config = dict(
    num_hidden_layers=8,
    hidden_size=224,
    num_attention_heads=4,
    num_key_value_heads=2,
    head_dim=64,
    intermediate_size=576,
    vocab_size=8192,
    hidden_act='swiglu',
    norm='layernorm',
    norm_place='pre',
    norm_eps=1e-05,
    positions='rope',
    rope_theta=10000.0,
    rope_fraction=1.0,
    qk_norm=False,
    attn_scale=0.125,
    bias='qkv',
    tie_word_embeddings=False,
    parallel_block=False,
    init='uniform',
    init_std_qkv=0.0398,
    init_std_o=0.0,
    init_std_up=0.0398,
    init_std_down=0.0,
    optimizer='soap_variant',
    learning_rate=0.00681,
    lr_mult_up=1.27,
    beta1=0.95,
    beta2=0.95,
    lr_head=0.00941,
    warmup_steps=200,
    schedule='wsd',
    decay_fraction=0.78,
    decay_shape='linear',
    final_lr_fraction=0.05,
    batch_tokens=65536,
    max_seq_len=512,
    doc_mask=True,
    z_loss=1e-05,
    train_tokens=267800000,
    max_steps=4087,
    dataset='wikipedia_en',
)
Each number is 500 + 50 x the weight over its row's rms, rounded and kept within 0 to 999. Layers, rows and columns count from 0. Numbers have three digits each. The size before them is the row's rms in percent of the matrix's.

# o: layer 4 attention output (transposed), 256x224, rms 0.163, rows 25-32,89-96, columns 112-223
# v: layer 4 attention value, 128x224, rms 0.174, rows 26-33, columns 112-223
o25 085:446463526509477487471579505438522516567558497456492540478433406569421437535497518483556588530449515491458523545491448570531522580418461466557485520520544510483388458507517475559566479522489612495551557522440380512545540471516493541459446514444521605432498478533513404581583534485451554535451429512506522506517562608541550496535359526634
o89 109:467444570498524497479497425538481492427540530473548429437478533512485538557552542462406479480483394468516484536495521546520602455436579484501457451411444656535484498585440511483458461491591437516469498534478495534503466518529510466579506512420610522511525529546434418430600456498521433425516481363567462515448559539520517416572553473518
v26 085:516463491532581548469381487453493447485534536436528506544434534547480503565495433544520428459607501584473471454504498408522440519594430463603550546544540502475418459421472507549508505561515435617515516394542488601514572455574590463538468588528565473535495506558511494431526496473535448484533460482520565505570529498502517570592474472406
o26 093:603513483522585508522416523531497530505550541526627533524411551593476468488497485446564484445470597584443494555511473492536459511579499565505421526548443554427523534562528515516490458461488579459482436459512494533631503502544511528487480490507424506549507572454525495468527555573418421409515468456603544473516480498527518503520588601427
o90 088:506495472417560413499454512458560530527448488515423502558400416452431446514507450508527462420513362535447494438534536494515495426470500426533485509553502459378452442478457515521551505512552454590472541456611480514489569610580569486539486536427635475494455394449513534475585575401593459446458440555469451538541518521451475586558444524433
v27 088:499564495489489436464504441549604448452495457494472432574466477539481485379539463488456489389491553525480488480524411499569514552504496588418616572551397492522531421472457530493483441527501516433489534478421560541494552492528399417591544529378483432504478526490429535478530580557488432562445450557472544415449478604446534497461538513466
o27 090:510471535536519535629471507453466521479475507475548597481492486495489432600443521510451484508525414413581486490517474468547500474447529442465464512540533323511506424472522528577533445450465420469510500544470418438536437510466476565499515437464508509517542563524499477520460484512562624479522436558579518533442504538518543483530526523597
o91 097:540606422476528557462519518527536513416503519525492460491514390473471445369551529571508490465551471565451505446459514543461456524527445425453535441609507470462467516402516520384453493520448487477518499497464548568454594483453502419496451564487474493503435590465580517469472472533551396485442531575570551491533561611503504528449552465396
v28 085:532456513527479507541453448529451476475545552502357558542521496560607550501541517388523428497537511507468543442559511450492478469448520498550544450443541507505536507543475440582505613458470444422402586457519441503484491450483517415527446453490524402456568583500558511540497537467442461444544502500477523437490540552442523512487590531497
o28 090:500515551432447473483513534499512544451579506542551617595530379499551529512458591524523470518557540485563519479496483469465495457486471612592489481485521609449488538554447511491477417475442481498451452476522505523462492545568442505549395506502492482566590551498481516477477463470464550503492502424419419477485508590532510434531479534581
o92 084:471537469527426567516512456534501541496488553429427649551593515561504449504480384511458406481457498542485431500491508448474475565472451572593545470559557500614502453509448553543486534482461419423523511393598517477506555415459508453478529477402518481428545493476553477544408573453488552446526504529530597413529507501437479434578548439468
v29 096:537474549550511586600461403369514524530506588539523522477467487396575462497474485491525508499440478483481504475414388426437448578511503441546472521576468595548477509506502458475496558506443525457491566496516464522496506440498500447530445481410459427549533512541509476529533486482543444498481511506573466444598482545469426503521428546409
o29 089:522472482513503540486500527475514493400556561437488514560493559555531412570469451503432442495466498506555511512510454548543516464525535427458411493523556614480506526459506511535495389473479561477478479360558491499502554609560531420558499503570509534536475520445471487450540445512523523445478474492532473516548482527535551539491540482488
o93 102:499497522541515417463592408442460589514483503496448677527452526480536522511485445508453463498434567525500411514505454461479370578483467581427526524566461707529494446490386496548477583567462421446487487497514489528532476497491464388529408537519523415451546427508490505528537438504432396478487547495504516477562493501519494454374558531454
v30 089:448499501517488437571515503488499572462500563458490426454455477526449561555570524535480561445446509480579467472456523457420469522439549413444435440513511540545493510504403489559564461518552518504539523543535448569450492387450513507427519455465454495525437489609505594527478405612526490380606528557504599455561413583458501533457550472501
o30 092:460547591542406511463448468484562581388471592586496455548517588406463459581555472468439516516479573511504501479487549560500409545548465455417421494578486513434454504517451490562659540534506435508539445430394413493542399537431516439458502545453537507501495483505522472430411412510497537401515545502521493555588534511569603488563563476438
o94 096:488419504516511575482487450452552500460553499420516483473495476489475595589437517567510503484455512503604507431405552399444458487486543524492378478498423471382513431541426494557503410466581457524533500472535470507599483577486566492495439460567562549483441511570516586446480434558545450516518448440522577487479463464504475536548552553488
v31 090:407453525570515490506530463498510484570516497509424497584492537528440473478488447464549568540500486498521364559514437523499462448436501450453506541462449481510483435412530466499387519544550497409511587553539467479539509491478489507409483455600526475485446495484494505580390514544455529454425552464522503524555519507590379500457539465483
o31 090:439488518438464378500509490523487488568485451507530460467456466528433460551507491574501564526526403415408535493490402553535503585504521476509530477430538461600483488558547490522543381463556578437502496568557421561450578429464443544538472467482515550487461508557402523504543497448461516536489454489519447495524445504483463472458518457573
o95 101:562458517538478406525521518466467504619512518490467497471505561494624482488455503532505476513515531486579449500528486492457496570481503457590489541471539574568483339487524418505371489592536470522562596412464568468578464484469409512498503470573523484523493562496534506529435586529526518491459546494484452588509541591515381568535625495406
v32 084:498572520500517524452538580515480473541547511479517519556533498583515623568435457550474416516530557509539495527535422441429533494433506490511511405470574441498489545502409498473509468318494512540442416555427491533448480502479430509487464529554472475498628503474522468394560467508569449466423545484533431483570595529478560532489429473460
o32 090:551494577593487542515551552583506528485465491570522483462399456434594624480478453410530515517506539535521509526442428504559439526468606543514499470536429451498551486479521551380479462566493499603555458538538488444506514544527489478377524413454504488441530540446605544438514482512469479494481494409495535595511534482542465460397523451397
o96 086:537628528508534521486369492460482530553492481550554438442515466586474482558419525526566467542533508488517438539496565476472453468475425601512515465493573446548433491480393429474603442398450489565519465523523584482500490425502522484509540547583542481464462530510502533434437539542501508404541432428533490418538474405437480537460424419474
v33 095:506493473455540506459464599466485507500486460549514528456460435469454557385500452450545504514510466455428548475444503497487454404493508453425520576501476514524500546566545481534517530459455489579556458566531484547615494526469420566500437439462494581449430395495525472537510416545480457524521528566452432524503563585582475513526524532440